config = dict(
    intermediate_size=2560,
    vocab_size=41793,
    norm_place='pre',
    attn_scale=0.125,
    parallel_block=False,
    init_std_qkv=0.0196,
    beta2=0.95,
    weight_decay=0.15,
    lr_head=0.00666,
    warmup_steps=200,
    schedule='wsd',
    batch_tokens=262144,
    train_tokens=725500000,
    max_steps=2768,
    dataset='wikipedia_en',
)
Each number is 128 + 24 x the weight over its row's rms, rounded and kept within 0 to 255. Layers, rows and columns count from 0. The size above them is the row's rms in percent of the matrix's.

# layer 4 MLP down (transposed), 2560x640, rms 0.0413, rows 801-813, columns 256-383
size [ 91 109  94 103  99 105 120  90  92 104 107 100 105]
[[171 100 110 104 137 152 121 138  77 144 126 124 114  87 112 116 171 109 134 133 110 168 179 160 161 148 142 138 168 133 144 165 118 135 176 150 116 156 170 127 134 142 132  96 107 101 160 134 161  84  82 141 136 133 143 152 135 106 147 127 149 151 132 177  90 150 154 107 112 158 137 169 142  91 163 144 139 124 106  92 121  90 112 110 113 129 122 129 124 132  72 120 121 121 181 135 100 148 117  87 109 165 149 150 113 155 152  88 112 121 121 149 145 122  88 104 153 111 128 118 135 103  83 143 151 117 101 104]
 [151  74 148 184 114 121 166 136 166 100 141 129 148 138 135 151 142 169 160 149 101  65 135 156 136 119 103 109 117 104 164 106 100  90 126 148 161 147 141 124  93 152 117 143 161 113 110 100 117  98  85 148 123 116 146 124 110 113  99 111 126  88 147 105 139 111 120 113 114 128 129  93 143 104 155 130 136 123 143  52 124 169 111 146 119 137 105 128 132 110 156 139 172 184 108 123 124 117 129 127 127 122 147 169 153 160  98 132 119  91 105 124 137 107 106 126 118 112 104 127 121 100 118 113 128  95 141 160]
 [138 118 152 120 146 154 140 129 138 151 159 143  70 149 154 102 147 183 149  92  98 127 120 100 157 171 140 147 138 163 143 120 112 104 121 148 126 116 126 151 107  99  98 153 141 101 103 118 114 172 166 140 101 128 198 159 111 109 127 122 142 140 153 163 117 133  96 128 139  92 155 142 157  92 119 132  84 144 141 112 107 138 158 152  99 175  97 162 123 119 126 117 154 111  80 124 160 116 146 167 123 135 132 132 154 128 110 123  80 101 114 116  63 132 103 145 162 128 141 124 116 177 117 144 144  87 117 124]
 [147 114 137 133 127 144 122 135 137 110 125 126 119 107 112 138 160 152 119 138 181 133 122 152 149 167 138 105 102 151 112 108 111 109 102 161  81 140 164 114 123  87  85 123 173  84 111  77 143 103 121 138  95 129 126 127 155  90  99 143 110 118 122 158 130 108 138 128 174  93  92 133 154 162 157 160 164  59 146 148 176 124 150 100 123 128 156 123 115 129 155  89 125 138 161 114 128 132 156 124 109 141  79 115 119 168  74 155 120  71 122  97 150 145 131  79 101 118 126 124 114 119 114 143 146 140 149 103]
 [138 171 115 113 150 131 102  92 134 139 132  85 132 137 122 144 144 136 133 112 123  52 127 129 111  92  97 125 112 117 184 170  88 141 157 131 167 129 124 141 150 116 135 137 128 153 118  82 141 131 131  94 135 180 137 145 109 103 144 102 140 129  83 168  92 119 142 128 110 100 101 139 137 116 144 145  91 127 138 100 155 157 151 126 150 114 129 122 114 156 108 119 102 128 122 122 174 123 109 140 138 156 125 143 124  90 124 144 144 164 153 153 153 140 109 104 162 121  89 150  87 102 107 115 112 183 124 171]
 [180 156 138  98 137 138  93 154 142 130 154 104 153  83 127 145 145 123 102  99 144 141  84 123 150 104 136 161 148  68 152 122 125 118 169 107 133 108 126 133 172 162 135 158 155 172 157 128 110 136 104 161 120 117 149 129  89 159 116 166  51 121 154 145 138 142 108  96 167 163 168 123 131 107 153 146 136 160 114 133 134 139 147  94 125 138 119 144 162 134 121 123 122 124 159  81 115  80 166  96 151  98 125 114 109 139 170  96 122 166  74 124 121  94 136 140 119 119 159  92 130 138  64  63 128 144 151 151]
 [ 79 131 119 125 111  53 106  95  95 177 169 123 160 140 143 105 134 122 112  88  99 153 146 120 146 117 185 147 107 105 158 116 126 113 103 110 126 132 139 131 114  68 138  94  84  99 107 157 129 104  94 123 118 106 125 156  97 109 175 144 131 131  75 183 144 116 149 151 134 149 162 106 116 123 107 119  91 142 149 142 154 123 140 109 144 123 112 128 113 140 118 152 125 129 164 126  82 124 167 139 116 110 141 154 127 138 109 105 169 119 109 136 123 125 119 125 124 124 143  90 115 133 159  96 131 139 124  91]
 [121  88 161 153 108 103 116  58 133  75 146 141 109 118 153 127 132 135 150 130 154 101 105 128 156  89 113 155 152 117 121 106 153 118 158  95 123 162 130 122 128 149 102  96 114 124 128 123  89 137 106 109  88 126 116 169 119 127  87 140 150 122 123 105 128 116 160 133 151 136 144 152 172 165 118 147 182  82 166 112 166 107 176 126 117 155 123 165 108 133 186  97 104 170 112 127 134 116 154 141 111 123  84 109 146 158  76 161 123 158 110 137 131  90 132 100 158 154 128 111 139 137 110 133 131 113 139  99]
 [112 126 151 137 122 122 143 157  95  69 165  94 110 147 176 121 123 130 115 142 176 141 159 123  74 111 153 168 136 122  95 133 171 144 119 124  90 123 122 132 126 157 141 113  92  84 124 124 101 105 180 107 109 156 161 143 167 103 115  87 154 138 127 148 131 119 137  88 146 149 156  90 162 112 175 128 151 115 128 131 126  90 125 102 142 125 136 155  86  92 103 179 115 103 108 101 131 130 117 111 131 103 103 121 175 149 156  82 145 105 105 139  92  75  97 119 123 148  93 108 107 153  98 154 151 120 131 139]
 [112 152 135 135 135 102  90 127 153 155 149 111 127 155 159 122 150 113 155 121 147 117 154  88 147  90 149 108 143 111 143 164 150 135 118 140 140 179 161 128 109 139 141 112  97 111 108 140 142 110 150 138 172 111 134  78 140 158 112  88 105 138 116  81 130 128 134 104 127 139 157 177 127 139 115 170 137 160 130 155 110 123 128 103  98 105 155 124 132 137 138 171 161 155  96 140 188  69 111  65 114 131  91 123 127  94 145 101 139 143 113 117 119 165 134 124 105 121 110 124 137 130 133 122 133 111 112 145]
 [132 156 134 135 123 145 121 113 163 119 140 160 144 120 156 157 143 180  90 140 115 139 146 151 148 132 133 104 137 172  93 127 155 137 135 135 141 162 109 130 158 120  98  99 140 137 152 126 103 137  95 132 166 119 142  93 143 194 122 147 126 128 115 138 120 131 131 131 126 149 115 140 148 151 128 152 125 123 124 109  96 148 135 142 144 100 112 144 125 107 144 174 206  83 123 195 126 152 135 168 104 178  93 109 109 166 157 134 121 205 133 140 122 140 164 158 135 105 150 118  88 102 106 140 110 137 112 171]
 [135 135 130 143 154 110 135 139 164 129 144 148 113 127  94 139  89 159 111 138 150 150 121 142 101 143 149 115 115 115  78 104 143  96 133 168  63 133 105 127 131 113 154 123 142  88 154 147 102  94 154 113 133 109 127 131 107  94 133  65  82  98 120 140 145  98 161 146 100 144 102 180 147 130 146  70 166 114 140 103 121 154 123 173 135 123 139 129 131 161 157 100 107 102 122 110 120 110 150 150  79 158 135 152 146 134 145 115 136 115  98 123 125 162 130 183 148 124 125 134 125 161 147  70 133 106 136 106]
 [152 151 127 136 122 122 113 114 113 142 165 129 138 112 116 148 135  73 137 179 144 106  72 135 131 117 133 128 154 159  97 138  86 178 131 178 146 125 149 108 129  93  66 115 137 146 118  55 146 100 167 139 117 169 177 134 121 179 113 142  82 118 146 111 163 120 110  77 107 122 144 136  98 131 163 123 144  97 179 121 119 135 139 133 127 160  99 149  92 155 157 110  98 139 133 110 144 114 100 126 117 137 114  75 181 111 138 131  76 139 166 155 171 167 120  90 140 108 138 132 136 153 128 136 127 129 139 114]]
# layer 4 MLP up, 2560x640, rms 0.05, rows 802-813, columns 256-383
size [106  96 102 103 100 124 103  87  96 107  97 102]
[[140 107 139 156 123 108 122 131 126 142 134 126 104 130 111 170 112 143 109 149 140  74 155 132  98  94 143 127 176 133 115 115 107 121 161  98 121 154 121 160 108 108 115  93 138 111 133 154 130 142 132 136 126 135 140 152 117 137 148 138 123 103 102 184 104 125 124 131 111 145 129 107 135 107 113 144 133 138 168 102 114 103  94 146  94 132 124 137 123 137 148 111  81 134 121 126 145  86 145 172 122 149 146 143 149 151 148 118 146 102 144 202 159 116 163 157 123 125  82  91  75  88 143 110 142 114 140 101]
 [101 140 139 119 130 141 155 122 123 117 128 102 113 175 106 173 152 144 149 152 120 117 143 101 142 135 136 139 136 146  96 157 126  98 144 124 158 103 111 125 140 143 122 127 125 144 109 190 108 137 136 103 139  87 121 133 145 121  98 126 144 128 138 117 123  74 156 104 149 111 147 138 104 124 128 146 117 143 172 131 110 138 123 135  85 126 127 107 118  98 140 113 128 132 127 113 146  86 129 156 168 129 199  91  92 120 116 108 152 108 151 140 144 129 183 151 151  94 115 135 118 140 141 136 144 129 117 159]
 [ 86 131 126 170 124 148 152  93 144 107 142 128 140 113  98 105 175 118 106 115 117 115 137 133 136 143  91 113 136 129 113 133 166  81 136 175 127 123 109  96 155  89 133 119 141 132 134 149  96 111  82 159 119 124 128 155 126 132 152 160 166 142  99 109 115 107 115 136 132 109  93 130 126 145 202 138 157 136 145 131 164 118 123 122 136 154 128 119 165  91  93 139 126 151 133 136 115 132 145 116 102 108 144  89 153 118 126 103 127 155 105 100 134  89 107 119 118 160 129 107 118 125 113 145 126 139  81 154]
 [173 154 129 124 146 145 129 110  79 117 119 159  85 130 143 157 119 129 120 136 130 173 151 139 120 182 125 136 101 118 177 127 176 116 119 119  86 123  83 146 127 133 120 128 144 163 151 116 129 148 122 118 106 127 149 125  97 145 123 105 114 123 111 117 135 157 111 116 124 145 129 136 118 112 133  78 109 169 144 119 140 160 120 136 105 122 132 145 118 152 121 165 107 122  80 110 109 164 131 117 126 136 127 119 154 117  88 189 134 115 143 153 125 139 146 161 134 129 127 133 131 108 117 134 125 117 143 154]
 [106 135 145 184 105 146 123  83 153 114 129 151 124 163 171 160 105 187 133 151 107 129 134 137 102 168 129 110 157 136 135 165 115 103 130 158 110 116 121 156 127 111 114 115 132 130 100 129 138 100 136 198 144 134  89 141 101 163 126 103  95 123 166 140 126 121 111 121 154 134 102 150 125 115 126 132 151  99 120 187 116 137 130 136 107 126 134 112 136 115 145 125 154 138  83 139 129 169  69 136 144  96 155  92 127 125 135 163 140 116  95 131 165 162 146 127 112  93 109 139 166 104 103 116  96 158 130 111]
 [129  89 147 106 159 119 129 124 105 115 125  92  93 136 153 169 163 113 113 107 128 119 151 158 141 160 165  64 124 142 164 154  90 154  97 153 116 163  94  82 114 121 105 149 123 156 124 126 117 119 106 120 145 135  60 121  95 122 136 133  97 116 125 130 115 139 150 173 152 101 150 141 118 130 140 144 114 141 133 125 137 201 139 126 130 114 126 113 102 114 153 133 127 135 135 149 112 105 146 103 161 130 138 129 192 144 149  96 106 147 108 137 126  88 162 135 146 133 126 106 171 124  96 132 135  92 142 115]
 [141  48  86 117 124 134 142 112 117 110 155  90 100 165  65 108 111 132 177 109 138  89 109 144 125 133 135 130 102 129 139 159 132 129 117 111 132 166 129 111 139 120 118 134 118 163 109 126 137 117 159 148 128 134 163 132 117  94 106  90  82 163  95 110 156  92 150 134 102 100 162 108 154 115 121 127  80 105 128 155 120 150  91  97 105 146 165 148 137 141 140 168 169 147 138 124  69 139  94 113 135 148 145 136 135 146 117 145 116 133 125 150 150 161 124 132 139 149 134 100 140 124 134 119  93 177 122 131]
 [120 114 122 118 101 152 112 165 162 142 145 146 137 116 102 120 113  51 133 115 156 130 114 134 123 142 124 104 146 146 150 136 110 141 155 126 109  79 139 126  99 149 141 126 125 112 145 116 136 146 103 140  92 137 120 136 110  86  70 131 107 112 144 154 134 118 132 148 125 131 139 130 151 162 107  99 133  83 154 136 129 127 109 140  72 117 165 163 126 136 122 169 148 153 162 168 148 106 154 159 123 152 124 117 123 115 118 180 151 121  64 147 156 127 140 132 139 143 129  87 131 149 153 175 141 123 135 105]
 [126 131 160 153  94 126  94 111 107  87 159 137 120 115 106 168  87 105 127 128 133 129 118 176 169 137 132 100 134 161 121 144 144 113 121  50 116  99 148 136  92 117 134 117 167 127 100 128 126 133 134 139 143 122  95 146 126 127 132 134 129 118  97 126 106 143 146 120 125 138 148 124  96 152 139  96 139 121 121 113 114 144 119 132 175 119 135 136 105 126  99 141 126 113 138 122 166 132 147 131 133 193 121 137 140 151  94  98 164 116 129 157 144 131 122 135 144 112  77 161 115 149 134 141 109 107 103 108]
 [152 127 118 146 107 133 134 108 101 136 199 172 136 158 148  87 102 141  93  99 154 155 149  97 102 149 130 127 128 119 135 133 100 136  93 109 117 138 163 135 100 131  50 136 117 121 133 126 139 110 117 154 122 105 145 144 130 127 162 125 122  92 179  96  90 108 124 102 113 113 157 106  99  85 126 109  77 135 117 138 102 153 102 154 105 150 156 129 156 133 134 131 138 122 100 118 164 162  85 132 118 143 111 138 151 126 146  97 151  72 114 120 144 111 113 127 135  91 103 160 110 145 127 116  80 149 128 171]
 [147 129  85 113 160 177 104 131 114 117 126  97  98  95 124 157 125 139 118 131 113 148 152 141 126 114 146 183 157 141 137 139 169 104  95 164 198 119 155  99 137  90 127 117 130 161 104  79  97  80 100  99 161 133 159 144 136 168 143 132 166 115  97  82 142 143 133 124 205 146 128 113 140 138 160 108 122 144  96 135 127 104 115  98 147 127 117 143 116 190 119 139 148 140 143 131 128 154 137 131 156 163 142 148 123  80 115 139  90  65 194 132 141 121 132 138 104 111 123 125 115 121 102 164 121 137 111 116]
 [111  92 117 138 148 138 106 132 131  82 128 150 126 169 150 158 173 129 106 150  96 161 132 136 148 108 123 153 136 145 115 102 139 114 152 124 163 131 135 110 122 136 130 131 128 133 152 144 131 152 154  97 121 152 101 123 105  84 114 144 123 116 100 132 113 133 115 125 133  97  95 139 178 123 109 106 132  76 166  99 176 129 153 123 140 122 120 148 153 145 124 125 179 120  89 115 105 147 117  90 138 181 149 109 132 127  99 132 133 129 122 182 110  97 114 151 127 122 126 102 142 105 151 116 113 139 137  71]]